Weights of a small transformer language model: 3.14M parameters, 188M tokens.
Each number is 128 + 32 x the weight over the matrix's rms, rounded and kept within 0 to 255. Layers, rows and columns count from 0.

# layer 11 attention value, 128x128, rms 0.0936, rows 43-63, columns 64-127
[[162 133 184  76  53 110 146 122  81 138 124 127 134 127 116 123  74 167 109  69 109 114 170 140 125 136 178  93 143  96 130 159 141 142 174 181  95 143 105 101  74 130 147 139 113  62 123 122 130 103 112 113 129 122 125 136 105 121 155 159 174  83 154 109]
 [141  92 161 141  91  95  99 104 127 123 129 148 138 146 165  98  81 113 162 148 113 132 124 150 127  99 167 112 132 101 146 141  96 138 133 134 141 109 101 127 146 147 150 168 135 165 206 146 137 127 138 196 135 125 191 146 137 148 103 108 129 144 152 133]
 [121 106 110 129 125 143 146  90 122 136 181 105 125 178 110  54  58 136 118 114 111 144 175 194 143 114 151 113 120 180  87 132 155  77 165 139 120 165 114  75 157 101 117  82 111  90 175 100  92 156 164 168 125 123  78 143 114 128  71 120 166 108 133 113]
 [158  78 227 141 141 149 108 115 115  98  67  95 146 107 152 137 150 105 149 126 127 128 138 160 128 139 138 116 158 138 122 113  97 186  99 109 119 112  63 105 106 134 135 134 142 117 147 140 110 162  84 203 151  92 176 118 138 147 121 119  47 130  69 139]
 [133 145 133 125 129 158 121 132 102 142  70 119 134 129 135 137 113 140 111 104 122 151 134 123 107 104  87 121 119 128 107 135  87  83 117 135 101  95 120  97  94 148 131 115 150 192 168 104 117 115  98  86 110 103 125 150 141 146 164 108 132 138 129  94]
 [141 147 157 153  88 133 137 138  63 119 129  96 104 123  82 129 108 147 155 120 144  85 145 151  86 138 158 142 107 109 170 147  62 159 212  99 107 112  99 166 121  88 144 189 152 144 147 141 154 138 117 199 129  87 180 134 120 147 158 119 155 141 177 151]
 [109 148 104 137 125 103 144  66 158 116 180 147 132 107  89  82  97 126  86 100 151 116 126 100 157  96 129  78 139 137 201  94 104 168 178  96 131 102 145 134 157 160 182  80  99  96 147 163 118 139  98 144 185 125 107 107 128 110  69  97 109 151 148 147]
 [151 133  88 190  95 156 139 171 124 178 148 192 142 155 103 137 118 165  87 140 148 107 131 169 108 131 135 131 101 183  58 138 156 106 126 134  96  83 165 133  99 155 129  97  94 162  74 138 120  80 143  77 151 101 148  94 147 143 139 144 132 138 111 127]
 [138  83 122 157 173 160 132 158 156 144 109 118 117 121 163 139  90 139 108  93 103  85 129 113 123 106  60 130 116 138 139 127 114 108 186 138 123 188 119 116 129  64 104 169 164 121 112  65 129 151 113 143 193 123  91 132 133  55 145 115 163 163 100  97]
 [130 157 112 119 130 151 155  88 126 137 213 122 130  94 144 169 116 163 116 124 188  92 142 131 133 126 122 119 137  97 173 149 136 151 174 130 164 136 140 122 147 138 112  96 111 118 146 102 100 170 139 116 173 107 133 137 127  90  54 110 144 156 106 141]
 [139 120 119  90 160 142 138 136  84 141 111 141 116 121  81 101 187  80 105 116 137  93 114 147  70 141  88 136  86 151 115 171 146 162 162 136  84  91 112 151 114 125 148 121 142 127 125 120 183 168  97 116  88 131  80 126 137 120 155 155 158  79 177 108]
 [110 121 161 112 109 132  94 103 113 121  94 142 123 106 134 129 137 130 181 173 102 104  64 153  72 101 119 179 126 109  89 167  64 136 145  89 119 121 126 130 144  68 133 165 132 172 190  82 165 179 155 157  96 129 173 153 121 163 122 144 119  99 128 121]
 [137  97 118 113 161 123 121  85 159 147 125 174 139  84 116 109 135 113 178 168 123 133 126  91 122 127  93 106 107 101  88 139  98 108  54 163 142 156 141  99 137 169 158 137 149 137 125  63 137 136 117  10 160 144 155 122 142  87  74 132 118 129 191 114]
 [129 144 116 134 106  91 119 109 135 128 173 141 138 177 105 110 112  95 115 128 164  82 158 136 122 121 190 149 132 116 148 118 102 163 158  97  92 144 102  89 104 125 147 100 130 123 196 107 180 175 145 144 150 148 108 112 121 131  89 114 124 156 182 105]
 [156 123 152 140  81 139 142 127  62 135  84  75 139  77 140 152  99 148 107 126  71 122  96 111  96 145 146 141 116 185  68 103 149 104 162 106  96  93 150 108 166  76 122 158 130 122 141 122 104 142  93  48 131 158 172 148 125  93 117 132 150 106 138 132]
 [132 165 120  58 157  81  71  73 124  94  94 170 142 128 172 132 161 104 123 140 105 130 127 105 165 139 151 128 145 133 104 129 159  72 133 132 124 104 122  63  83 124  98 110 115 143 153  99 181 102 142  89  73 111 131 127 158 131 125 162 166  73 152 169]
 [133  81 128 142 162  80 106 126 128 128 210 152 129 159 141 105 115 136 122 165 132 134 103 138 161 146 146  98  98 118 171 191 145 158 130 141 145 128 133 151 108  79 156 217 128 141 205 127 121 151 107 113 102 130 168 106 132  88 124 103  95 103 165 140]
 [118 146 151  86 126 166 105 165 142 124 169 142 136 147 165 122 144 157 119 130 134  78 118 105 125  96  78 116  88 125 139 119 162 173  66 152 120  82  79 167 158 131 128 103  74 133 166  86 141 116  87 145 186 144 130  80 126 132  80  81 102 107  98 163]
 [137 140 137 128 176  90 146 180 178 102  72 142 152 155 116 151 183 115  77 125  98 145 162  95 140 135 162 154 104 137  84 103 158 139  92 128 138 146 172 133  93 127 132  68  82 125 108 145 169 140 138 107  89 184 120 109 108 112 155 160 129  82 128 130]
 [122 106  89 131 130 157 105 109 132 141 114 181 144 132  67 102 153 189 117 138 163 152 121 115 172 153 118 102 117 136  67  81 105 137 170 177  91  74 143 128 118 207 123  92 126 175  72 152  88  76 148  92 136  91 142 113 155 112 128 135 175 153 117 131]
 [123 132 166  95 159 128 114  89 122 146 123 163 159  87 116  86 142  90  95 186 170 123 150 164 183 121 144  83 162  85 153 160 101 151  50 164 133 201 104  38  57 177 136 126 135  48 105 103 108 111 113 132 155  96 145 129 112 133 148 154  51 108 151  97]]
# layer 11 attention output (transposed), 128x128, rms 0.0995, rows 43-63, columns 64-127
[[124 130 109 116 106 152 183 112 202 125 150 130  59 130 118 117 209 109  89 186 154 171  77 146 102  84 101 126 116 182 114 138 131 126 150 133 138 149 156 111 123 116  92 116 123 118 141 111 135  87 172 138  68 100 116 129 139 119  92 118 117 111 101 155]
 [116 163 109 109 166 109 174 127 122 179 111 140 170  79  91 158 119 127 119 152 148 189 157 190 124 174  75  99  88 144 115 125 166 107 132 127  90 128 125 121 119  79 142  86  70 104  98 130 125 148 119 156 122 123 127 180 142 132 128 111 126 108 145 127]
 [101 168 139 164 147  63 121 142 188  73 107 147  79  94 128 134 175 118 153 172  92 157 105  62  81 154  87 118 131 157 183 118 144  93 128 115 146 144 113 173  74 146 166 130 180 105 140 170 160 146  71 155 157 151 103 144  88 142 171 122  70 151 103 118]
 [109 205  59 128  94  75  86 152 117 156 153 132 184 145 100 113 129 122  98 145 138 177 157 208  67 158 135 136 124  97  49  81 119  69 122 145  78 119 159 143 192 132 132 160 138 162 145 135  93 124 134 124 128 168  92 130 120 123 198 140 159 150 181 120]
 [103 124 148 127 140 129 100 135 100 101 148 119 102 165 134  95 136 128  94 134 117  98 104 121 121 143 137 170 117 166 134 124 130 138 131 137 110 185 161 106 119 112 145 144  87 158 137 183 112 107 137 106 144 191  97 131 150 133 149 139 123  82 109 138]
 [109 144 111 110 106 144 111  80 151 143 159  85  91 125 171 139 179 131 140 138 144 128  85 153 111 155 113 161 146  94 114 141 157 114  90 157  72 117 152 102 122 169  98  70 105 141 164 114  92  82 126 177 111 107 103  91 152  89 118 178 127 154 158 140]
 [115 141 150 171 114 163 189 171 147 159 113 125 121 119 137 172  77 148 212 135  94 152 136 105 105 138 116  80  77 107 101 156 141 102 116 147 146 113  92 149 126 125 122 120 154 108  97 124  74  84 136 145 162  85  99 138 132  54 105 134 125 115 175  99]
 [106 137 178  59  83 117  99  81 123  57 121 112 149  93 178 149 115  88 125 154 125 140 150 129 113 142 126 153 118 142 155  97 101 108 105 134 141 106 141  99 136  63 162 150 160  96 153  98 113 137  77  59 113 162 127 148 126 157 136 103 122  77 168 132]
 [114 180 122 102  82  87 144 136 114  62 169  99  93 175 140 111 105 103 138  92 139 120 137 105 171 150 172 141 151 112 150 132  75 171 143 122 106  93 118 166  96 207 132  95  98 139 157 171 122 120 165 104 133  95 103 175  79 131 171  92  86 124 120 128]
 [134 128 120 157 119 146 117 146 111 119 111 114 123 127 134 114 138 143 165  84  67 151  61  60 105  81 126 106 119 159 142 146  99 145 104 143 116 125  64 187  87 188 120 125 156 123  67 163 129  99 118 130 138 118 108 117  88 150 118 140  64 105 186 133]
 [120  88 133  88  79  99 100  88 116 107 128 131  93 157 118 180 126 121 120 140 101 118 118 129 112 126 120 150 215 126 175  96 136  88 118 127 136 192 171 151 144 155 107 123 117 140 149 132 103  78 179 137 168 148 158 147 141 121 155 102 105 158 138 109]
 [114 163 143 128 163  99  51 138 100 136 141  67  89 142  82  90 119 131 108 124 179 112 156 145 142 180 126 171 174 167 180  90 193 131  75 182 138 148 115 121 143 150  70 155 135 150 128 131 134  87 106 145  96 131 136  95 187 128  70 159  83 203 112 158]
 [157  69 140  72 135 174 157 132  60 175 162 120  88 165 188 180 154 140 114  81 141  99 160 125 179 162 154 157  84 140 143 154 116 155 161 155 144 143  67 165 100 114 160  99  98 134  72 162 170 135 105  87 108 135 197 131 119 154 112 108 156 123 114 152]
 [128 106 120 120 114 131 128 144 178 116  87 119 116 113 153 117 125 118 163 141 114 179 104 153  89 176  61 112 105 172 161 126 169 108 137 211 134 127 114 167 104 116 155 139 114  91 126 144  82 116 162 148 121 115 144 202 109 108 118 143 116 156 158 105]
 [ 94 168 150 132 113  89 122 161 154 158 163 137 122 161 173 143 158  93  82 139 165 106 124 142  89 117 170 135 122 121 152 122  96 119 118 154 105 171 100  69  99 137 101 149 137 130 135 160 191 110 108 119  75  87  93  80 104 134 159 134  66 146  98 102]
 [167  83 106 179 173 134 149 174 106 156 120 151 178 126 158 117  97 142  68 131 138 172 132 166  96 108  99 142  62 149 150 105 112 160  72 137 137 180 169 123 117 112 201 169 109 112  86 119 142 134 124 156 141 126 134 125 157 149 132 127 119 100  62  97]
 [160  61 150  95 104 124 174 167  97 151 120 144 123 113 142 124 165 114  93 121 128 153 110 161  99 119 118 104 153  89 123  98 111 102 158 141  97 106  77 132 119 118 105  98 122  89  96 158 190 157 125 150 113 118 222 225  94 170 150 113 137 127 133 118]
 [ 89 115  93 162 173  95 107 113  97 128  99 176 151 133 118 151  97  89 160 157 147 212 125 136  95 183 145 118 209 155 148 100 100 104 121 102 174 117 139 119 133 129 118 146 153 114  95 174  76 156 132 116 105 142 142 208 140 108 117 143 110 143 163  83]
 [117  74 141 126 120 140 123 137 119 125 109 168 149 100 172  97  99 108 102 137 158 115  97 153 153 121 115 159 138  97 144  95 113 135 139 130 201 122 138 118 173  77 138 155 211 125  88  82 116 121 138 144 124  70 131 115  96 168 118 126 160 158  85 152]
 [157 169 137 102 110 136 110 124 119 107 144 115 100  89 159 178 124 112 153 122 142  92 167 122  78 107 137 113  92 153 145 190 148 144 114 144 105 136 111 109 134  95 148 144 148 114 146 104 135 163 118  73 125 185 116 102 143 173 107  86 105 107 142 155]
 [176 106  93 141  92 125 138 116 139 130 159 166 133 198 117 138 180 154 167 143 110 173 165 109 103 135 124 146  57 177  51  63 101  94 197 119 154 106 135 199 160  97 161 108 169 151  95 141 123 143 145  81 100 194 120 185 199 131 120 144 213  85 140 137]]
# layer 11 attention query, 128x128, rms 0.11, rows 64-95, columns 64-127
[[131 116  90 190 159 107 134 123 104 131 103 169 147 137 106 176 114 187 124 107 147 213  58 152 118 142 125 128 138  85  95 109 106 123 160 110 142 101 104 107 182 125 111 105 130 177  81 110 121 141 174 105 113 131 147 149 121 152 100  89 112 133 183 151]
 [216  75 125 138 184 139 157 159 111 173 108 135 112 165  72 149 125 169 173 148 130 130 174 134 129 140 160 130 107 114 105 130 193  70 147  97 116 119  85 129 105 128 136 119 168 138  53 117 130 135 120 114 148 111 162 134 132 131 174  91 130 115 139  74]
 [ 85 143 172 129 118  88 156 121 130 113 145 103 114  61 124 153 141 184 156  74  61 179 119 102 147 103 109 108 165 138 139 121 124 136 158 110 118 113 163 136 138 175 127 205 150 126 138 100 187  91  83 105 126 143 116 147  91 150 108  96 115 129 159 146]
 [130 139 125  88 126 138 137 102 139  99  97  96 124 120 145 184 100 156 148  78 168 141  87 102 145 174 108 126 144  93 143 138  86 140 194  41 137 147 137 163 152 116  99 150  66 120 150 112 168 149 148 138 112 116  89 134 151  97 124 162  93 138 118 170]
 [164 112  76  89 149 129 204 116 108 118 111  79 123 110 155 148 121 129 134 125 118 169  94 118 120 143 137 116 158 124 170 113 172 134 190  78 184 104 121 103 132  99 189 141  96 106  95 125 124 167 102 132 128 135  90 146 142 105  96 132 164  98 127  75]
 [ 90 144 112 132 163 122 105  93 126  78  84 117 172 149 131 201 104 155 147 139 134 141 144 160 134 126 186 166 158 140  90 126 138 111 137 118 103  87 159 120 188  85 152 121  96 128 123 119 122 133 144 183  87  28 133 132 184 108 121 106 176  96  76 113]
 [104 118 113 154 155  75 140 109 165 172 149 108 103 110  92 135 144 168 102 156 160 122 135 204 145  58  88 188  65 149 158 170 160 127 148  88 109 123 112 116 113 127 153 125 133  69 116 127 154 186  75  88 149 147  87  92 133 149 146 117 136 109 164 188]
 [127 117 129 115 133 170 149 170 124 175  86  93 190 124 119  91 193  91 101 161 138   6 143 108 134  66 158 174  99 140 109 181 180  91 201  98 103 133 127 115 137 111 155  90 133  78 154 134 158 118  85 130 136 134 122 125 144 131 147 156  79 119 120 140]
 [157 126 101  60 110 148 123  78 128 132 138  98  74  95 140 117  66 147 143 123 151 179 120 114 129 197 112 117  59 122 139 135 115 141 124 128  78 162 136 161  90  90 143 150  82 103 167 128 169 155 157 179 162 171 152  92 137 107 117 133 153 128 122 161]
 [122 123 111 133 134 109 163 120  63 115  74 114 143 122  89 131  84 152 111 131 169 145 119  94 123 148 102 171 154  77 163 154 101 156 131 109 164  94 166 129  80 167 110 165 148 134 157 158 148 126 133 121 141 123  90 158 167 109 107 105  94 143 173  98]
 [190 120 124 155 119 162 148 158 123  51 126 130  81 100 160 164 125 133 120 102  83 152 147 135  79 182 179  86 179  68  78 138 121 126 162 135 151  98 131  92 156 110 108 101  68 211 195  89 117 190  87 161 140  49 131  97  82  80  90 138 137 110 111  82]
 [174 195  87 156 147 104 109 105 151 149 178 116 141 141 187  94 142 160  89 147 144 186  75 141  85 154 153  95 152  41 147 114  80 123 128 118 159 116 135  97 116 162 167 112 148 182 112 138 111 168 103 137 115 172 150 158  85 219 109 196 169 108 176 125]
 [ 21 154 134  95 160 157 146  84 127 107 163 149 124 176 114 160 133 102  68 125 112  97 137  92 154 124 157 127 193 174 158 129 164 122  67 156 106 125 122 112 127 168 129 139  75 131 132 136  90 114 138 105 154 167 101 129  90 173 134  97  88 165 116 143]
 [180 183 123 120 125 110 118 120 124 106 145 171 180 150 168 118 124  91 166 127  99 148 116 114  95 157 180 101  92 143 117 100 102 121 105 144 151 162 208 145 150 117  77 135 139 132  96  94 114  76 118 138 135 126  64  93 157 103 136 156 175 130 121  63]
 [151 106 132 149 146 111 138 136 193  88 132 102 114 165 152 129 131 162 186 104  95  74 105 128 120 168 158 134 166  96 148  93 158  76  67 166  90 128  68 127 154 131 125  87  96 141 135 113 112 102 164 114 116 171 130 168 111 133 125 102 121 116 100 103]
 [ 89 155  93  94 149 139 111 157 150 135 111 107 121 130 146 157 138 109 148 152 178 109 126 147  82  80 191 150 121 120 160  70  91  86 141 117  69 115 131  74 120 110 113 118 143 134 152 146 115  99 112 114 142 134 141 150 170 138  88 167 179 128 184 119]
 [111 182 101 157  52  85  96 125 131 111 137  89 177 182 138 159 111  83 136 139 116 126  90 151 141 196 150 158 142 125 117  82 108 114  89 151 131  90 182 151 181 134  66 197  73 121 179 133  71 148 165 150 102 114 136 127  90  84 169 137 103 169 106  95]
 [161 132 115 104  85 124  95 145  98 105 152 109  87  78 138  92 122  86  87 151 166 134 109  68  98  98  76  98 123 137 135 211 117 131 155 168 199 138 122 117 130 147 211 165 219  90 131 134 126 134  96  92 131 179 109 142 173 124 178 130 147 120 136 115]
 [129  79  74 150 126 113 138 157 125 135 152 121 168 154 105 123 122 148 156 126 124 106 168 126  85 142 145 137 100  82 110 148 125 148 105 125 123 111 109 143 134 149 163 104  62 126 137 152 110 173 142  91 141 132  99 177 170 142  82 118 143 143 127  79]
 [150 125 114 124 155 214 118  87 111  98 137 134 122 182 149 158 122 120 109 156  55 101 207 108 207 149 130 115 114 137 146 105 155 108 151 137 107 113 139 146 173 152 171 119  68 179 105 154 154 105 173 172 167  93 119 155 133 119 174 154 140 161 121 144]
 [138 163 145 105 133 160 121 125 120 121 140 111 125 112 133 105  95 109 112 153  72 175 103 111 117 133 112  99 145 109 164 148 119  88 150 168 135 142 153  82  91 137 162  78 158 129 157 167 124 118 130 136 192 170  84 113 151 138 136 113 110 129 200 146]
 [142  91 104 121 130  99 177 104 149 187 107 145 125 151 115 156  86 168 177 165 113 160 119 168 163 157 148 119 105 151 176 115 160 108  94  52 101  90 123  92  70  83 164  93  87 112 104 104 136  99  99 128 124 146 112 140 144 145 151 182 202 122 146 152]
 [ 99 152 123 111 141 121 140 163 151  90 107 129 104 124 127 115 104 144  91 166 107 148 144 123 106 124 119 104 111 131 107 118 159 129 138 134  95 116 101 141 138 148 114 107 129 134  75 114 142 133 156 128 108 148 203 189 108 151 126  94  29 141 149 162]
 [175 122 151  97 146 126 107 157 131 150 151 134 106 124 142 105 133  90 124 108  97 101 110  99 134  97  91 135 100 142 166  65 182 152 115 161 178 206 109 113  66 150 144 114 197 204 125 227 172 116 106 100 178 147 133 105  79 124  93 119 138 175 116 165]
 [105  81 127 137 179 188  84 168 150 113 127 113 132 137 117 143 107 111 112 128 114 156  96  98 107 141 156 122 114 105 135  94 109  94 196 150 117 108 139 124 118 120 113  99 141 122 155 158 188  98 137  83 136 130 103 168 121  93 138  90 105 157 150 169]
 [121 142 162 132 156  88  91 127 125 119  82 141 141 121 129 104 159 125 135  69 131 133 111 137 120 104 135  97 150 170 122 146 109 157 112 134 142 150 116 146 113  97 123 153 130 111 135  80 181  75  92 122 136 117  68 156 153  71 121 121  94 174  93 129]
 [141 103 164  94 174 146 143  75 126 167 128 213 160 121 103 140 130  79 135 185 128  76 100 131 122 143 130 145 159 112 107 165 104  76 142 168 143  59 131 135 126 167 141 138 212 160  95 115 152 111 109 148  85 150 161 104 126 124 158 162 102 142 152 106]
 [107 163  77 182  94 106 113 141  87 111 133 143 184 163 138 137 127 150 117 111  94 255  51 165 136 116 114 102 210  74 136 115 137 103 180 170 155  88 150  68 160 115  53 152 151 130 133 116 185 116 186 168 130 125 129 112  78  93 127 171  83 192 141  90]
 [162 154 117 124  98  91  63 153 132 162 135  70 141 105 121 120 174 112 103 142 109 156 148 156 123 149  87 145 176  96 138 104 155 109 139 149 127 131 100 157 112 179 169 122 169 109 159  97 124 133 119 149 117 138 132 122 140 151 156 117  83 124 121 137]
 [171 130  92 102 158 177 116 133 137 141 144 118  82 175 158 154 157 157 137 134  98 116 196 128 150 135 133 158 148 198  84 143 159 154 161  94  84 140 156 186 134 109 112 110 116 127  86  97 192 134 175 150  72 152 135 118  94 132 127 145 157 109  71 145]
 [135 130 105 138 105 151  69 156 148 172 215  69 156  72 127 176 130 101 146 182 110 175 143 120 133 106  95 172 133 149 132 135 126 147 114 137 118 104 110  91 118 115 140 123 106 116 138 146 115  93 178 150  65 168 131 108 192 154 174 154  92 143 116 145]
 [ 83  48 115 105 162  92 157 135 129 180 154  83 164 130  97 139 172 166 153 155 204 117 151 145 146  70  72 138  92 201 170 185 156 151 187  89 129 139 124 141 101 158 167 175 147  39 114 120 120 144 134 162 116 122  94 130 207 125 148  63  95 131 124 149]]
# layer 11 attention key, 128x128, rms 0.106, rows 64-94, columns 64-127
[[ 80  74 161 153 161  90 118 134 189 144 114 118 174 176 107 105 100 105 125 126 126 171 108 156  68 134 126 172  71 159 154 139 148  99 205 105 127 108 115 111 133 131 110 116 136  67  97 143  90 131 105 103  95  63 115  99 136 190 132 112 113 142 172 149]
 [170 120 104 139 189 126 142  80 130 150 152  94 127 158 102 149 107  59 161 102 141 108 173 136  76 134 178 151 167 138 162 125 172 110 187 146 128 150  90 157 131 135 116 149 153  95 115 129 187 136 196 158 129 136 138 108 141  92  72 100 127 103  90  57]
 [142 120 148 161 127 131  78 141 126 126 111  75 155 113 152  83 152 119  88  86 149 155 122 134 111 116 137  87 148 109 172 163  99 108 160 142 189 128 149 103 118 152 152 145 152  69  98 171 173 151  61 149 136 131  75  99  81 132 193 115  95  86 133 119]
 [ 81 146 131  79 135 128 135 126 174 121  92 147 158 118  74 170 188 143 131 149 133 159 129 101 216 220 108 123 173 127 133 133 101 133 161  66 122  87 163 141 131 100  98 137  68 110 114 128 142 151 125  82 141 113 103 145 122 156 142 141  65 132 180 185]
 [113 126 135 173 181 148 126 106 166 141 142  99 131  90 111 154 136 122 100 103 153 147 127  38 100 134 150 163 160 106 157 112 142 108 151  98 110 117 162  93 141 113 163 128 128 128 103 147 119 103  76 106 147 117 106 108 160 131 142 147 159 129 132  59]
 [141  93 103 123 144 126 135 120 176  89 142 123 147 137 110 174 101 111 187 166 131 117 151 160 130  93 166 185 140 161  80 112 128 122 135  86  61  94 149 140 164  89 132 114 108 111  99 154 109 102 178 125 158  30 146 125 136 100 129  57 141  70 102 132]
 [130 169 156 147  99 118 104 110  90 173 126 148 108  96 116 152 151 142 100 173 145 174 141 176 150 118 127 156 108 112 132 127 145 131 145  98 110  83 112 176  66 129  83 166 140 138 111 129 109 119  95 136  78 137 110 126 146 139 189  92 149 157 173 174]
 [ 91 117 137 118 163 144 135 174 148 116 109 105 187 162 133 131 178 128 125 151 141  62 133  87 156 108 168 162 165 136 118 126 143  93 117 175 112 148  27 108 154 109 119 135 157 112 163  91 135  84 164 133 144 147  84 156 173 162 151 127  94 153 106 161]
 [147 114 100 110 128 181 112  95 128 149 125  97  90 144 155 130 108 176  83 107 183 196 106  99 157 170  85 143  69  95 118 110 155 137 138 132  74 152 192 147 107  39 168 151  78 128  73 157 158 101  93 171 209 127 195  98 128 125 136 152 135 165 139 159]
 [140 116 136 125 136 122 110  84 123 130 125 120 129  80 125 132 144 155 123 113 149 134 136 107 130 224 178 135 178  42 138 147  90 162  98  96 122 116 116 117 111 204 129 160 116 144 111 148 150 156 135 119 102 107 143 155 159 146  88 120 107  84 173 133]
 [124 156  90 119  82 149 149 168  91  87 109 128 102  67 124 169 122 108  99  77  80 130 170 122  63 187 132  77 230  92  72 116 142 121 194 115 139  85 122 148 101  98 100 117 106 124 120  69 153  86 119 151 104  79 199 140  71  78 132 159 169  79 116 134]
 [179 132  51  95 128 109 131 142 146 134 137 116  77 115 153  90 106 139  48 164  74 155  84 108  52 161 120 100 128  51 174  88 134  95 143  93 168 152 158 178  97 151 168  75  98 147 136 142 143 181  42  88 168 195  63 134 132 149  60 163 102  94 193  80]
 [ 29 166 199 117 137 123 201  58 151 101 120 121 149 132 109 118 175 126 144 152 103  97 225  70 121  81 186 167 105 185 179 138 135 104 109  90  91 128 117 125 160 125 186 142  58 106 160 124 108 136 150 113  96 150 108  97 102 204 183 138  68 129 152 127]
 [191 120  66 106 146 151 135 134 100 107 124 225 109 109 148 103  91 148 170 160 128 105  78 129 129 218 128 151 125  97 131  81 100 120  89 108 145 150 163 105  63 169 131 175 114 135 173 117 139 106 102 149 159 172 133 148  81 106 133 123 201 121 132  68]
 [135 101 178  91 128 134 141 116 153 101 182  79  92 106 124 187 152 138 194 159 133  69 111 131 130 168 179 125 122 118 135  99 165 137  55 142  68  63 157 113 137  84 114  75 114 104 161 112 175 178 141  97 170 188 164 119 133 112 128 142 131 117 125 144]
 [162 141 116  95 196 120 149 131 164 114 109 107 105 156 174 148  87 139  93 132 121 167 120 157  56 125 134 115 114 121 159  47 149 126  82 108 126 182 147 100 145 156 120  64 105 118 122 199 118 160 124 134 115 146 107 127 125 153 105 103 157  99 153  97]
 [101 144  82 115 106  96 169  84 133 162  88 123 130 119 117 111  97 112 103 132 125  80  84 128 179 166 126 137  88 142 148  95 103 113 103 163  47 104 179 169 121 129  87 121 109 119 123  87 140 109 161  74 140 133 179 135 109  84 163 139  79  60 179 109]
 [190 114 125 132  43 116 111 138 139  97 146  79 140 130 175 143 124  90  65 110 139 124 104  82  16  88  90 129 134 106 119 188 109 129 166 170 185 186 146  97 215  84 198 184 225 133 149 188 120 162 128 104  70 178  81 125 221 152 163 123 153 148  74  29]
 [ 95 144 187 180  86 113 167 106 171 145 120  89 160 124 111  96 142 134 132 112 159 101 120 128 171 162 173 148 121 142 138 143 113 131 119  93 122  73 144 111 119 111 182  76  96 107 173 137 118 182 103  60 124 124 146 140 190 109 123 151 107  78 164 114]
 [134 122  75 110 148 175 158 110  76  48 128 209 110 116 125 150 101 150 121 112  75 169 127 113 141 121 129 112 170  73 178 103 110 144 181  63 117 109  81  72 103  94 114 139  45  99 174 129 153 141 156 124 155 170 145 113 134 121 130 155 122 115  83 113]
 [ 87  84 121 115 161 186 129 142 182  68 130 111 137 115 186 141 135 138 132 125 160 133 100  80 149 161 125 172 141 164  95 149 105 127 115 147 110 104 100  84 129  96 153  96 144 115 115 165 115 140 151  95 139 142 143 153 159 144 110 157 117 212 147 166]
 [135 166 112 126 149 153 157  91 172 175 143 125 135 192 106 151 112 141 160 121 146 170 100 128 128 150 190 129  89 127 142  79 160  91  96  43  50  80  93  98  64 109 112  53  61 120 135 138  94 167 154 119 134 115 150 155 177 144  55 145 135 166 153 111]
 [110  88 142 125 166 177 150 110 123 135 153  95  60 128 130 163 129 153 113 150 153 103 115 153 113  98 102 115  90 106 130 120 172 113 136  83 108  78 145 150 170 168 163  89 133 100  70 139 147 159 161 105  94 116 158 113  85 175 108  95 103 121 132 199]
 [119 151 125 109 128  96  61 234  95 121 165 118 141  81 186 134 152 123 122 153 132  99 124 153 158 110  88 148 121 158 171 133 147 198 116 211 202 142  92  93  96 140 139 124 187 190  80 190 117  77  90 157 148 184  96 131 107 144  66  90 123 191  68 131]
 [ 78  94 139 184 117 137 176 135 141  86  56  81 124 106 136 145 135 142 108 150 124 173 162 156 123 145 135 150  97 117 120 121 154 142 193  99  99 108 123 147 128 117  92 102 125  42 106 128 126 166 193  55  84 138 140 159 129 149 164 141  52 121 125 182]
 [138 150  68 128 128 116 124 154  80 149 110 159 147 101  82 118 191 162 151  78 112 130 130 151 136 135 166  96 160 123  68 156  91 176  89  62 171 109 107 166 100 147  96 140 124  89 130  64 105 147 155 143 140 156  71 167 114 104 116 123  81 117 112  97]
 [119 107 108 164 110 116 105  58 109 169 128 119 145 149 117 139 120  98 116 165 117 136 163  97  80 155  74  99 164 128 140 120 151  89 103 175 158 108 121  75 149 162 174 149 180 140 113 169 141 161 113 111 175 100 210 136 136 174 116 123 123 152  67 130]
 [131 150  76 126  96 148 126 117  93 168  98 108 185  85 130 100 118 108 129 149 114 241 127 127 109  93 151 128 190 103 134 136 100 124 133  88 168 113 132 148 135 177  76 116 190 108 104 104 155 120 144 115  83 109  82 147  74 114 134 151 122 188 108 106]
 [191 132 104 120 176  87 112 166  77 130 154  88 137  76 135 130 108 166 119 136  60 124 107 157 115 154 148 109 154  70 135 151  77  96 126 137 140 142  84 149 110 133 114 161 169 143 132 139 143 189 112 158  96 171 157 159 144 140 121 123 140 121 111 116]
 [101 123 125 157 109 142 141 105 154 150 122 130 122 159  89 126 138  89 140 109 105 122 151 117 163  74 160 177 107 192 121 130 192 114 170 141 117 107 164 180 156  98 180 115 102  97 147 115 132 111 123 134 141 117  86 116 112 119 147 120 128 143  81 107]
 [ 96 109 152 130 113 172  82 108 130 143 172  78 191 119  85 183 192 112 114 127 131 116 102 116 158  95 106 167  95 203 157 109 124  70  91 136 151 147 141 101 125  90  91 120 128 105 150 110 149 102 146 134 129 146  90 133 218 110 142 107  92 214  62 124]]